{
  "norm_place": "pre",
  "norm_eps": 1e-05,
  "rope_fraction": 1.0,
  "init_std_qkv": 0.0596,
  "beta1": 0.95,
  "seq_len": 1024
}
Each number is 500 + 50 x the weight over its row's rms, rounded and kept within 0 to 999. Layers, rows and columns count from 0. Numbers have three digits each. The size before them is the row's rms in percent of the matrix's.

# up: layer 3 MLP up, 384x128, rms 0.374, rows 61-113, columns 0-127
# down: layer 3 MLP down (transposed), 384x128, rms 0.216, rows 61-112, columns 0-127
up61 108:554499586510470510504492481439513601488456469463426462537503561454524586534532389526475516586498517565429533568460547412610443510525414642516516490457504505438509468501548520557433563453498511479556443412474537547475605441491455534476534542443536482526555414506500469436445520488505511542562467480493448597480592528511604494577485522553440480495508461486571489448599482469550522480419
down61 109:457489461542456496525471525485519530444524469492500432512522491508487526437534536457536452439471430562512545491481500385462434464578374470469506552413547507603476573508545535518524516565554550410487412479475484455500410532534474523570519474511497448412492606575457485486529571488566517567471499550558541652572441547441542484495448526439520409495619478458530476566414493515556441469498
up62 103:460462503463487587462533532495542474572469562503511507447580510530526445572577485536438491585582494462628556462529544509512500546557473436540492533501516517525502477507449560524512493489494597550437523525473499434514553579447535417510501457491469563508619565494496480618515537375436463576440538510503515525587539434474499495498494506471574536500397570470455510619582568486394474460564
down62 099:477452444469500508626483546465539516484401526479475443569485536450497413506491507553444512540533408549469555483529531467520449472465399373466557529519488573492400520596426564469523447458487438541460590560440445453553541567516557516446551516464529471437582557489511478577536484478508509574387523463514520589527499477487467527515423498486461462521505476501573482428577533627497470481575
up63 098:420586419522478543497443443484530520495417455428528560488480517574473585480535442487472503440458475532484496586538539521564441507556408497450505470494525413522468559554499492393556549467478519517496495468461471414434544565429454507494434522512477403494528610513529460553368570488541614470529447498418443555506525518444538472471561444502533534504473540470406614593513481488523535471437
down63 095:588523463578407488485546527594468486467429566496542430525537549430478464486519533485538557453540473419663534400509498527541484398513486433447526478491520420477489477500493512560474432430549554524493509474513509494457521499443483531536487570511540528454526500436548552470563433545419478587495439443418465500519460651430530497466521444509574540454545569571523481441483479491444490491620
up64 109:481487546466537440458579508451500552461642427418436457463542538551481507497472545527501545451496419491459550547546455494472460592533460578558490515507456562598508405466502393485496550486558492367542442504481422578413476459543523468465504529512469553577509533466528521420563464510557507423523449623465553475501482457451421465539598477501438560530516519548525524533558496432566527499499
down64 114:434603559472460577535595540576429505433444480492543456605491535449507376496488489513512531478508482485434590599535490484558554471569503540436492497520456493548486509460497448480546516476505458537463500478490371532512522545535551461529524477478477638522439536457494408456525487540429480505525398449514514429482510491423477518467516410557542492585572503428617541434424516534543541474443
up65 109:572575479413521538509454559489456514531488463527580531499590372559575470449488581414474484373525556507596567491472509462495461547439542546466470476537513473459525439416515490469494539454488528512454490482506405523431495534546507458517499508602477568491462415427515423408479544540460396595451572534499540563552496518465537489524528401495575474502516519485517523502502430544539630518491
down65 117:529431468512554522538481489464504442495481426468559569440454477473461471482510481512470505452553458441534512477524404481463470526549527470479456552461544507522490524572430518437538478548466508515396540559526520506506531512478468545502389471511410488532563435493514599513502514484493400622525454542547427558516543515480444550622503536611391464546362493596527498524593377565542535535472
up66 101:532510475546488505482578494597453368479595540531501499433445533569508530496494510412443513498404476410503496511471529523504447538616439580422564463503574460568455508524542546453566542512460493495494431507517421491490439633466510531465500498487448497446536503525529471456583343571504522486476487506484495483456436451437539545487462546510508585413519479459509450421370539479480545505532
down66 100:460471478511473525489522456511527519470443466473469441488584563536539464468389460521624515476516446557502441636435478486425535428506474507494526567443475501560403483592487475446440499443465475526567591512491439384511477560502620440560523527411516529506534497453534505585553472517622493497445541458437533480440513576552504483511525438436524501456544511516543450532458601522593501525451
up67 097:532441488399439524543441500440514483505464475469519481348502445490413453517510418505432537526570538400428430497490498558520438535574390491477498497492492511428513407422485535490488578506435446529459499582547484510485478486603485481540559429506584527533469471545404593600420419524550540479492527505487466543466529562543575528530491480523473479575524410604519450466471485532528551518493
down67 102:588379577500449472534441512550531473484501478425544498409466459582504506481451527477462607420547452525533631420572517477516472529513491494465480463560494470535442502450426463547464620524467554489465564481478435481532512467572412509512585496533498481546589483496473502512566490561442481489455383536419469534557515584590542498517500476455486473545531459505530543355498474515470486557575
up68 092:446496471453486490478491481488482504458460512431485452421422469501546458476532446477458464486458493556430582463479462550576527563491498447453515522410598493451522524515480527469493528551445460533539521521469610462455451456457405427500488492439469454497523458403499462422413526468564516466390508463547405617472580527480497515366520468378524468529414505501554473500574470552595571506581
down68 090:452503440472531458540599469497537451470561528511455532532483603461518378473486493431415505478494508555499635416406514418448582533521595454439460517527441464572514504607501462448512461485459503454438493512559477563527562435433491615496475546461541529511499538604519537526556549420502515520487494512578562509515482521581544483405479480461378472503465571493426495550539448487483472516484
up69 108:414430523429467532461577415416467534620553545554527456537568461545568566558522530479461490616509621489359538437484529553432474501592522479460475552461525515514582491531480488479499446461466466538620519476500479560488515501486560485505472465549557541467443420496587455500479486465481475457531472478511487534466527488496564481613450489467437502548432397532544505445443495446548488535417
down69 107:457491450523518471523467391557531531514488506522511523460555505534528547479500494497502468471416504530477590502372519441454562623387494531465502565520529594579620508384464518446509449429596557507534515484500531562505530494501473558540438436451496449552462505480573458471470516480525412562524512607451507511449450549474630458499502388512375523470484496445517532508485548524463561487501
up70 100:587442542329474462531540436458544509568498508453450451553456449435484513460500524527474524505452512537559559575520551538410617450418454496507516514385494418452407625523562509506483497560541595491487502511527580500485461527483441459414494501515549459565560543425422478563477438505426552564454436500552505497587615480516524526517464489528449502497455489509485440472557493519492528504506
down70 100:452470511450521512488439516515540488407515497563504532515544566529476466512495402562545606469496520500478505529504492573421523628577593512531482601399508509553509511536554448506426323540470483476408473504513565543461509477545578558407489556508552466484417490427515446585472425493504502498468511542460501421527528532422477542548447454595539517482557479454462549481404511483472490474434
up71 102:323441569466452526442500512599537481571577492547493508505446534499486486555465552524483495378502526487574439520399467438521539523471486432510570568494511509556495540600442453478484474565547606469506607496425553527495428543550525452539401534426498541494459583433524576522452481570542520520524497490472545483594527524514525552520456481505571564531478519589470454495470498494490589544522
down71 096:511511511536491537477425417414635570471458443437563475480651402552431536562528491519436511438568472523420442514502492487483499494479442558510513509485537529478523536504503486550508537514504532517556507458536475441467504372545476476521485501472443486489539426539535531551468577535434518516534489466496418527532399541479681570563443537399508461543522447436535498447535593465483519524475
up72 102:434548526502594538632597545500462487518456511488484552460556473435402514538518492555423651427460502546503570468518558502483650568546482510518459492555562491535491521484444561465520461505517563510429462476539547406454538577505457511468513434551591472466503497468494434468506442495442430547548478492512588488479534473464554519490438444550499517491586540508535463535450420487454537608565
down72 117:586492474387443476593517521464487502419527478603489517506521553464508492532493489479497497464541583510537499500479735505441452456531424479524488502474530468559456477452429622438439469481498527509488496545513536477532490521474529572434540541519559500508525597500551496531359412582513481501424469509499490506463465421451532477482525481552486525503517609516435495441454450516504510595430
up73 099:566497462412560489543471571538429455488538457576453485520437564529510523497495496544537512579484451508521572573472614497565562619477472503451451441500502634485508496487500559426537533418465512498444487493514472582528478505514492503451532506586467501449505450549510518476523523490487486454574467498600466398482555583505513377484432513576494425395555504347434563471504503483458454489519
down73 095:483519453473496445460530465488623393576608492437459463576491472548585496546603405428448434416500533513556497547494454514447581396463469456487466517482469513494536485465484422545482452543583552561475579460513476500383469557525570491564539477476528420446462545498544486590502577515591558535461515476521439456558513551453451523409453545469532548545494456536500535491505533491470553451443
up74 102:535478471539485595500473576519504428395511441479377529494423488511610553492572395604550447486434516546524509519560479602484533551442512640494514497512456483559489540471537495552395515516499487510529524459488448507519394447541516470541512472524473512549534447526567491500414602535441492564474516596484471437567548438519517518533415444417422555539532531531419497472476487515482514454517
down74 093:455461488480555544569441507497483559454540450518535512345583500541448495508464505496501442552557424551459483436533470464497496525475609448481483513544581459472478473438595536503462464561590500589583489473448544402546479454487475455616542541445519430517426472547489520473546462467461378536468511453548505461525434515476515518419608506437481554516465603534514505549406516564538518521564
up75 090:607462464515340510450532524567526473502523497491518451400490498526479535533480550501514544412409436515579497465533527523458551459436523486451514547430486513599434372620501373499448515476445571469470521513475494484534501459603535572449458487546536500572531442500456471469498547485530527510402481449555501534533538502531443479430462400600486489443460555478503449434516490473573488488552
down75 087:450482435488532551526516512502466537501560559448495479522497473493543481501456649457543379453471525490585551438547471587439515507392513500549461436552457484497507535388589522537463449464465499489554534524528501452524443544443483414473543527500539582484500451629513550422474520556579545462428547442489501480402576448485485512361500566455560498478505536391506447544517529455515494546530
up76 109:515461561468495457448476533498457435552492570652540425466549415463539545518474490476458558571545504454446490597627518474539515503487484495452514512533532534524524520497553517646517520573463546492507511562482462507495432398573420423472524479477510475499547521492626477456469518505448497519500515536542330539486460576572538457478495539517476565438531417481502567555586529483506511566467
down76 098:525522447434479487543431477495484538488553506452557456529520423500446479484478566424534547538408541560385555438468468488398517541453486536561447465464568440521493482514470505578442578444455437533500528521550602390492499602305512479548456555550481546508537448540469564506547582453573488540512483499455541530517489445495511497566531534515575457534503432550576461556458472497433555494488
up77 105:554465440391519483430455556623476391504468529494397533475522463501483512512537549541502482506470550445532492577489538610540494441579465544498517389436477506530544552479423482449408457465416516584475514559427466449503547450552546479539562378472518523493541475467474452477468543559553580514522456531570502417514490457557547393504527511441413506472507571441496429518525504426496515435481
down77 102:494545500506517459517564537492472423549521423455554492489407503588533526560517560411502444486460541493495457585393483450537527510430540550542524510451515477570491501525490450602556495562475525465488509500485387486445529477481510420447514436476525455543414466575518488556491622628507461490541584427487562533536489422511498566412514447508485567506407510502498582399455573533417446527451
up78 099:416489474457621484544554556542515468462533423423516567548434505564485394594458536473513501500443548530436495519585403456495433516480427663590564516489464511405497535532539489511489441479531522560476569507530439496505541468475513518472447490503627514452603474492480475433427485465541549564412493506475572498562470519453535453526534473501457623510473467503489508421517486497566486548518
down78 104:531550517511513507489456481518575486522528520572510480488429462523528583590455532519474433577502442458539494549400466571555509556528489497490523478532419492518560378479594447564451460545483516400455402585507470450528481445498501487469543458484549408512505461557504531516559565588448472516528486472403467534545545532464450572340481487457496545427587460529418477520553556510565534406464
up79 097:550453415500546550559571488499571495536487447567479514397517398545485486599524608496413609410523536423558552470455532522464452564491489484543475494510566495473482436505543565490465407495513553494516478560483544410430492478443406474476571392497508512585483461450528508604544546498490507538468576447543486430575594497578441527501461484516544568459456460587521515467491479554468520495474
down79 102:526474493555541569559530540533557543525457510551452469459426594548436489422487558562558450515488533521434528512613524511531468466454366552577565433504443414612442524510391483460543547455523518412515459528473447486582499436466511511506551488516435512483540428539422489564582428516481565524480453505430561447558525513541540399577425517511499514474568433489417484540452509486510453517514
up80 110:479539474395519518548546415486456396473570376507569477480527503518589496481576569468565494580428496530457498547441421436499519487477473605471507511506489458487515456551507509408494455494499534593399528394392460487476522514497503403463519461430501498455511531464535564491581544500481558477445494582552534540617498541439427501534463444436449575461526444575496479520548506452539510464442
down80 112:514611446498483473536581449565394389494455508631513581455484475519582546400469489435525530548480515504485486529484440519465511493576456506465536457470541519483461439501459484435476475612623433519529528483485421527435479533483496536490514523474554480497475553560479594509459442516552520406472460540586544517558522477489541499377517461385494568436479482492438433540518566470504519544590
up81 100:486448517492580490384529495445441520509513575580527515458432607510551529459564502444546463578528600515495477564555505471440473388420517475485581505638558413472446498518503521481515561569431555507422470407487529564562466470553464434421521564580503503539562531502496355507507457535507496473577481509525446514524534525554412423445500449479480478500479445516426473502536524465503465483524
down81 099:514535581499457463473565501465435516401474456507565474471637496501438564521558592478470557505481533428485512523521485462463484517471490539548563503584524523522442447484484476572535456530487472399503528564457497562548520472409494477445466480604447560515561436531538595531450557525436360484504480450430534460506445480616582529636449436567492503479513463487550412457485488504531453483466
up82 086:490418632519583510539453473584405565487489502554480564547490493454537509422463470488522449519488483476431464462443534484470552576508518459424524580483485538613605564478500577467501515562385510558539397516533492565423519427533479553490523441559453479527486554551530466502548473542584409538530469437504558524519518458456498503417406501445519573546525504577493484493515431529551430537577
down82 091:542540532493557509483433432502478454530563513497685480543464612441596486482495455506460447521527468428475443510461615567491464539431482522541605514478489415523478534454495516533436507474516458440466507562520522514499456487429528431477487537555461483458484578520496449538533479515472478547491568495539554517456495424489538480405427468488563480607361599559471558436454576501502471535433
up83 096:489613584494462442513450554612497579510498529497439486462514450433535505471552443456486493487514518445514478367445562612533512503526432445490651447478617512446562505571485452540483537468471461552501592526457585433457512378584495441413567446502438569487486534469544497446504487525484499548508519476548536454593453556492412524460525504516466472489486542497451508491471484476467560452468
down83 089:491557501525513504513542581449454483458588505453581495474474415509523429485613506441476482581431495377508499569396468483507516464488494466470612542492511461512505387525512448481653439524518467524588580452411494525546500437530533487476562552559515503435459491459511579420471517506529519504551497543615588557496481530529392486454528520449547384466500482494472506433480539482494525478536
up84 097:535497514434508494540490524452470577519528512504407479504461445520591445455512477459413423570454544431503499454542461465549492456524491550531362574487539504465448545472525505535503520498439532496469539511560554519556410466536534485462470530474559512494393437469488489540529604536466481535514557436596502482573478554548413508517477522470569464532554343509509573566509456379559640507469
down84 109:481515614525581440530593537497515512407470458440534470436531449551482521556469506451518440551460510589490560499496453486457513473512451432551481517528493469495528531389484527541452547514500404472587500472488549470466460476453508554545496469515541464580575518503565385546522378504508569502470462553589505433531510461529511476445421514477518560490391440522543649500414486418507515607521
up85 084:425550588506611531527471503503566501462451512476479501463422533468444440441444513493460452482465530530672441478496552547483439452609480456535435589613519496504490501473511537499507579535506517479480614468558541406512457427407562511525427426539527565494550493516592547558511427477439476456595566498456465597497457531474490557429489517498503465479495590521521535527442538474508472482478
down85 081:472542523442474505502509477543545560403436493448500446549511500464559524471418546506461453488436552583641550505473591539459435477650473519554481448567465472507415434523580470485484522474568481466459498553561540445500495431496456541494458467490515622500445533618566457499543534506500436420547500524445454475396446511478533500563465488506486530517478500496574427453415496578516549582437
up86 111:482505505493513490513512558517498474618444403584576470540476539438415541448534500497560490526465519469587556487538508544490406588467493471496557512466519592364486485479463548565491448477579564561480455459491545418468432522533478464489488430521526555468535455370513460592518445447459579497548472472589420417460442448538463457473500574511460622484515510490554512447477456487437452536546
down86 103:429456488511458478431434484452573465535513573523537464553551558489446573441514553494455475573440404510507473500497507532429451496566485478550545571504398471545545509541501479577453503494573541565463470552492500447486441538454494315583547426487539475478474399433573495501544519545508578565559576477474571467544529462545387478492570452488567483508453530479556502412485479434569531496515
up87 104:515469515425511453489564520519507514504533504516499646562443524525460531523568573543471449562439508628528463441525486407588476504557420501433439535508595473383408516429548550537427503481576446410457476504492441521561516517441479527448486462527522469561472532528502470458558528481468504464403425551554484491487537487502499461639454452512489497445371488529465474559476441479569455505523
down87 100:542488521616527500498523618479487500523503480551445599421547461558547539506446473499479438589470519580539422556496504500489594505471410507502543365506428480515470422493541493499524466548542535413418509412458467498437504499582475530570589464516559448562439548538415440537475501469508486506452411554579472545500464498559461499515497459440363491450525494553527474540442488448481488581553
up88 102:560536482524519499486552469466449578585512528425501462481488491569485471471479581440444569537467485524563503502539533495541583458486474571434461550505465543480545486469488565487488445464591549526511518433613585488419622484495469372467432556501500566463495485428501476448460539447516458610355506477596518509526539564502460420587542552487468501488474443536571468557480525448579470462436
down88 100:534490467452427533512436541534489549569493435450571424608480531480422456409426471554552551467533477486491397524453518426487485408481526470462602526497534512588501483474521512473507501488576474571450536499579518553603520500507420562540515580492468511386485457561477521515534420456519585429538498432581503502526524499525458490578455517507468631480552437533570470405567494442453486467474
up89 106:547543458468404517531548483446527544542497450487531508463487500561471513525444445553479509575433514481561625475494483467475512604391497483555497383578503470476435426507542450424440464496429529544477473506426431618512567485539553473516470547495451534445510467512530387464550538531547557554563558552441537582514489490506474580459513433457453481504578458569585506499500579477451506621468
down89 114:595482537473487542525511483411433393567448516414548444443508522490495552490485562437475523553526511455539499434524489463517530534441479585568449488527541407491509526566452519503459503486486525462460453539518592508535507485430481513500506539477449489390517513555451604525478530483569534496566611552398561527460532497522535593418529416533452574453444449579514462429571389559518431555431
up90 098:436411570484542550513566573447388487456490515490484438550414474462485488552437559512406529523532578501498414420529555496526512404512465421584482578562582532562518550542470536491539540543472474490495492535508463418538470481469506500495476466571580454562512470470485495470545621478465534454457464437556490405490596503530511482434556538541439489475442457580461577458445554399521519483406
down90 110:528471551533532514391482490480547551431394389490458465512523592578492528514446520545463493509525460546430543452505510566468561601539480522525474484489572528590450447476484575544454575500521521390466491446542570501427456568415497464563441567443528502614485549475479479488511466502493500426560374488440431474442538513442491557508461497548566483503477445552562527468560439465542605546477
up91 103:463467460518481456418545449535507525563408497391434561496571422570536455516495547493442462530484512465568389535416480557529492492448530414447457510528554520435495488499468393396513513422460459587510474456589499452537479475508537437559498446503465485436529513572512512458362516489550567482543459475509455591574551568522594578518503528484485488445468478527585478495546552459448542519415
down91 098:449501518573502474388536459427506493579534464486458533639588571548521392493527423480576501487568572428555475492516547430453453523475587590523466488508528517462516441436514425453479496481559408480524569461519505500589535428570480533503542494527431532564479504497533449461485451449600471405614506494473478436531516600481539492606443528472515465462533479467493477498479486498411437506515
up92 112:498440519467541493505522457446485473522480470486486556514499459515458409619498498509439548562479525426517507539430534441409519524476482484469471466479425465495386505510630378425596441479543470546427512548469413621396499511425498479497519478431575520525489458466455527542500470501440595572479386469535517568434515465585558503458553441555482509553558588504467476546482510536530521548485
down92 115:410442464571443478408496531482491478518470475478630525509594552517414541531520451446484511522484454456469484506559545484450460387521497436470515516430409457454446576444625496506553464470539480467523591495450498443482546511417448540489419519610439495515530501459483581537550490508476517505516476481474590455623532497553458488520530517641582503481547507565512503539382517536481518475468
up93 101:538492496418521486538472526555391465442512492474497499468496508495491504512506397492516420562399561487541543508454429488465552552502481556473390552566517492492510378465559581467540470422542504486495569423620507453364418548511419484496437491508506442463507463478489527524503556535395512499450569500592427435535526523499610556472519453493444465539487417499551455531617494499489486444477
down93 098:602414475493444467549431512496521514440469530503591475483490498481553612427489506437473459480446448534534519546439483533528487420530547503470419528551536571539452480472501449451502522438529496585503577555578510451438541500478513543513583480456475394471501519456628485568573522554450459448494472452554441442597553440510481553444463413394491535515464571425489557521516527419598566518515
up94 099:374479539436574480457545511485492511434525537478445500475540496473544484521530401432494514436459566428418482460439538496468531608552534504508551563506622444523511596496409551497481448411446533603431549433547425449543529430518579436466503455497525498503555509498502523504427569426484452455529466442541539477543535482459522529514542508430431539522500567430543447552573591470522543577455
down94 102:503530548535517548474472461439498415512446461454427474497562436524499482454468495461439531448510496515504561597404487509445542453499527492504503549543652507492531518486482471525507431489438550505479491477378554533513498505605582558391562465487444452537462491564480485551453556525501529549490481519620510421473514566507612470363470527468475528587455489532563427438613485471584532488509
up95 100:503498601420504508406484500516488521484499442512507504519515538493624464471500493582563500426584495571528472445550515419522526469483433559380481467454498473498528436494403527515563525521536396442537500516486519475578466453535408518473514527607646524498423461546504467480473496448430525457562403428506525507578496453451520522591410437558574497613477511537455477474456475494444494507494
down95 108:549445503492464429516492536489485517535500495505435475501501543547516500444474469448469501485392506513516565478568534461506450549529489549503487530480415544437543484488420568542429450586574464546498490474439557567442431555449526483471537522617519376533549613517420481611438572471548496547436516549410585609526428450459540463583519423539514446497527515544559428484435489516486415497554
up96 096:517511502477398461498599600566476471462531526477492412494467607545558518508440493573542499443485502452436474497514576439398523555580538529459517508476489596485419425442515517417472545543567528458483470490575388436484503511493383466482470515429464500501408532485559467393581460484493604451442451472520549538568545499473507529403502495520555555509530529579519539467513471524538566443493
down96 091:558514461436531552496596452542527487500540403466529502468588478444574473441504483570455467444486485438474457572471450465523437520491571495453517482393386524618484483400566537489462437460526572495562584494598446500446558576566509489544460463476520577508435574536474445480561381494500549492545377516560481448498490620456468495499464506507528577535492513446507531511505557520532469509507
up97 102:551405587447562536495518730447421531464507463531535514457476452527472556448437584571450463533495537507585531557505473524508576580498446551479539495580514474528503521468468552553478530464531558452526405521502507535497441478558556581508478556450511528485491455530417458517474510564442467534433558500564486557474524443485434479437530379531551453504483509529552419492481478417526500560529
down97 098:527575554578450554521460485543487538484465509562472501451522454513411501506500434401529524553511515533513533442529473548522504384491511548537454427459517592444430442493466408497469543458387514522466528392538497559524474579559510531465527424526431484524575415432512511435515547493530522543427428487512497625565478597526375518448503515515446552550488407563490496539524520484574526497591
up98 101:624542609481516575431513561554492477381549475482535488599569505499512554448431520621580475614466460569530460496546470501518498512518458581531480515533449435512497548517496562516461485485498480521495561490502581487434553508547482475438535579551478472466578433537398498489480507501424561512541547502434510493516507454596514532590437510432448528419583399496469486491569538493443573500532
down98 105:582517443580492571528500546498371516547417494486605576576551574527475540521473535540402517502488524568476532488547538451484449518487478506541629525461469470469434477492542474450462549557350455466507506468527488550491487523480570543501570473495532535487598452511440530510574497610411479474486570417441426547495471504532446427577462470483491522462477478485434494465442508415578454429492
up99 099:522580556386500529529503469489471592512444454416562439485611589465558482489532441633485479464515482479528500519460473561463502546561498462363427486531482483508495498459462579488471479506506415509541491566432425479526552509559587438483426613528492540457433504537490422484430512504496503497592524538457488503551448555557510479600536507449419546544523497464532507453630464514561529480464
down99 101:543412453480517519443448466473664512528464518455545494514529512499480460500504508540431583447547464483423519553500549556481494531645461434438428565469552545591521485519434539509588521395443509398494542458566534409368498544440532518557465567462467486392497605532513514584521538468581519526470462550479456510499505517533501455439458473504510504519442526509495510424485466543513556513444
up100 102:444534511588529508492475502559560586544477524391528547409450460555541440529481539468510510531451553469566527528409575457566616586438461549486522518502533456513420470478510540464591534457523404485546476438476528534509538363482542583471551433506553492510437455518573549455543478464477584482488546521447498540502559541531534469551611525456426501473469624564474576564552513521511499500481
down100 098:512453410534484474524484485442496600515440482418481475492485496511481489548538437516538428501596440492467508486401486441503469606377494463465448490463431575413508512428461489500514463516461478521503540493497570549491394461469440588567596522446528450434520465481538424503451575495489499560680496474503479543510490529533566532524520530499546576537488562546501512560419498525592601504570
up101 105:508584474526471489551527532457478554535498505427416504491487482413599449467500497461461469489506446491493564509508521532449589465508474470544508426451575518495574474457562516460404583544465416608542462541699493448514502501527494465581461495536497506446555512526477493529508449468453520477615529476411595474582594463488424619475468493528474467595554467503518518477480443503555546532515
down101 099:475564451513470472477425497470488457485541475444578521424476469555579454565497443557601537497544475502514492502489450515472528484462533597521447561503584435534479459548530437554495546386482492549540462405533476432640552414484513430499479557540487520517463488557502578471417533490614547490521411432439629482600423460485491552497516478518486449467445535439435555479449573545527488494483
up102 102:557512494469450488424510481517383498550507420536525492400476488508478492549446480532550554500526419363509549523607465489514492509471516443501499442543489442595565429485442572517459425474520548476473608497501548406490367469510515394577474476473464403545494580527534563510453492478457554535469596548547510425550415469509494481503461511576493457536505555583443541505515556467568519491454
down102 101:581474408542495467508514500447538521413546549470507412589506539467548483445488590379594495473501535507496559488535499532467427544499448555479485519543569471526460480484499495476475464590414517500487451484572578404489512533467476568480470470511488352443522572497435463549533559483546525457461487492516583622545525493549448514482471528486643513470525519512500448537388541486413420528435
up103 098:503406550441545484529540485505538419495382534524509518445568434544560437489490506524594470480513501480500512419489499538487517481427540456438531574459527496410468501490487535394519493383499440562539465446475595537497582516558478487495468495615517533562443448461523523596635473466562545529515511504555559514580504452571563474508516405441480422586503510478479412535570485507517443531431
down103 096:468423483516484430399528534513510506552480497483416564440465443469432531450500495454551491546501455497515445571402460502513486505516530555486429497574547553463481494482508457512459536543671558518495516414486516519530442538517526582535423523522416464432533502612461559560509456562469466483557484577521546491598545593534407459555381435508552463452464452531520557522455530541489569410528
up104 107:557582468493628448472561507584498518548533439504516420472491573567544446397486483470574502524451509511576459496493521431446513490499443496438546507519399546410502375540489516447441461520569558552454508482469448457467521411555474497553474434504485580538550493481567509583551534538442498495491575471516472489590450473496505460560567470447483571507414471522444417420530539390533580494514
down104 101:499456499454480461542374469396489433449488412513583477595522463597555488455558490482547457514422527635473463475421444532521547572459443416431562482538494458527490495483514429439486526571535437498579482522545457479535499513475563549484521502519540460474489469592525472538462448439511506467487486505547529489580607473533491527499389559430452574468510448465536482604489470535562569596527
up105 089:401597479570582480394372508486500519554457379458532470530455527478428563458436466555508500480490510444518423472490530510498516495520528425553460600482470454549486481560496490466475501500501520487486579518555411506488470475536467572626512586489462511608385515483517532543471486565582537475503619566478541523599466458487523520580519423490558483510494542495521586544569517455492475543484
down105 091:512524589491471428526455555434539442467459515512493476547515389501523446524519553524390505505595507563492493455421500525473477436508498471578481508512464542385486519496487418427511463497518593533450488516535525518525562540498529588466529507495532390643540557451442496457447548462496451557536398490501491466642547428522574405555501575503462544465446470453458534525543499591426530516521
up106 094:452520427479514575511478527493535529466541481440498519452593542527480565490498456587456498553393505498556516424516410563470494537474593593509518521496470540508479587484553406569512562526448465514370581477466517455457465637518505474521479472471571505493491502592463583497465494487580600506526483535493499560447540407461577518508417508474529486557502468570387414414504501527533543538449
down106 093:580478473516467501476486605483462523560543522545529480540465461473489492512477486527522529414459544545518497475532516498500542519459559502475492495395456418530570393510553504569571553409482472428551447501372575570519519465567610518556474543526494431423421462473504418444501563474578443473570569519420542503539534398467547505381565598460489473471506430470482435498473543536555524511560
up107 099:497525528532496506507461594470473464571470587501400465446469488509551597403576472496500473413495565554528580478468558500485520546493599547470500481495475470540521490551474424489500487508514488563532395471507550448387557529502498564449516426602485472562464539469489478509474554514403500617510475421485400497522406520495439571549412532519558417519476535441492539504531635497524413492486
down107 107:524500516389529504439540490539586476466398445494420514489461583428500506416572570516432553494493555434488528561559471419493510464530442554528450387546526441525545496509569456456529540515464500547496514453446414543523582533552439622475473494562476468532575492495544456458414492526463626541495507431436506520515430516572488452565497425432615438503455536525484544489449538515528529508558
up108 098:509501524380475523497515460629564573510526497426453535541481470472466489520470531533501631527523437386451485544552503485457490504492502483600425539518525490497613480509534488526571509544511513379474542564452481513458441528504457525436514441487567475472409472469548451542451563489473492424515406539574458426577563507403520583499446464553510521409606487532409501545490570518482490461477
down108 091:527611435519568521560543548575622418448527512477523544619510580475540484543442516546559494418552621436464528519543532529492422429531462466508545484437499544463494438468416512443495474484547506381460450482476444516513489544485422538406517448520465515520449508561472492550472483458536449495533459529476425494496660523527459495505483549518482572424419483450412509546553531522549501452499
up109 096:547432518537417497588596520489566479516510535483439445415458413520510484436508556442476543516441463494531522469420492443383470551441527531498479382500522489476456485462461501447478504482572598542611508468496519483430508510504521503555476425506483504515417462527496489502535488485569551514549618485437563486535616399600516437437491455499546483380479400467445480544466505470444559542524
down109 088:594537564455473550504488492549418432597513555492470529478536505506455434417516531526567516502534514509442503481548476540497483464530556464522523547614450492483452476475554505464387481434575531433471547493528479400555356420615516501466479506531561510598527530524485464409542540511522518459463473525584590464480479549466524445394481482503443498431513410480493524447509548600502462452605
up110 100:461415536495571544491507480556460385457510418549418450461416504498510491508522583566495538459530524520489590558532582461438528544521395482492500451529505494567503497511497676423447547525602520461500523439467540460452501573526506436489544489516483532433524502489419578485541344563598474504485443501524491534505576486557542442533484442412479542465473429487512473462496544445518515532448
down110 094:466466544508485497563561400534484539446492480515490476415514390516550394511494543504501439530479435545527413711492447511437545430519522517449531535451539528449385498491523479491565516513537433584449545414500445471486517504525505533574488520431480502427501523469548472534504463581482553544469507491492536473474498519512530516508483430411616510519570432492574502521514480563530613567414
up111 089:404564474449444462504541474523474549530567455508506554465440469457446590540494610562523501580548505536498457508452471455462505523382429528578524447475482573482478571604456468469491547466517489546570529484449557534533505487552423511521510459506501513591486477565524469482429462520521467467466458624460482524502401422446511415465388541485554556546420602457472414520437494585505516548451
down111 083:602507505430584554446455558457556452476513574446528414496535405476567502502456481513588424417468590513475494409444483521529516542523491452470519511493516594447441486528543572448547507487478496490464460575561508439482555513410523561521478467554607531377499458526526473400539519501511527557468465441545529414523596451549519478505507530421506399448511502544517622447485554429505489504533
up112 097:501485459569511572400412480567488459582538612409479562549465453474482523479464530462441591562519582509540453578512453541476459538463507464499377464448435414544543515563514477501505480424509510539497557479554491347413513522547510448441466448515576524505486449493458587532467526446542557509576519537518501487465525404502566519505553593472534540438446470492491476465532534460411484416476
down112 088:579523553611465472492471472446511544479604589527450554518445510528465502463461490455530555519543441573477514585469516478392546508559495543462524553434526513531451479472553521484557476474620480470608472426567486430449459415526585591556505502433487515505549424469519434408578451497551544505433496457517471458539486505535514504344446452503468506416508491425509558432529553547485469531472
up113 099:474554442489584583546425411514408549548495555529476444463482514571459658556455469432471440588517599409522564476502551453528499484476429496382589517523482437519499519480480474564544476555474447480522468549507504488529424544497581505600434536471557477451459473516422534496510470501526608484494435463475500490417535498468475422474420495485534519550439472369496505479452478541493521522537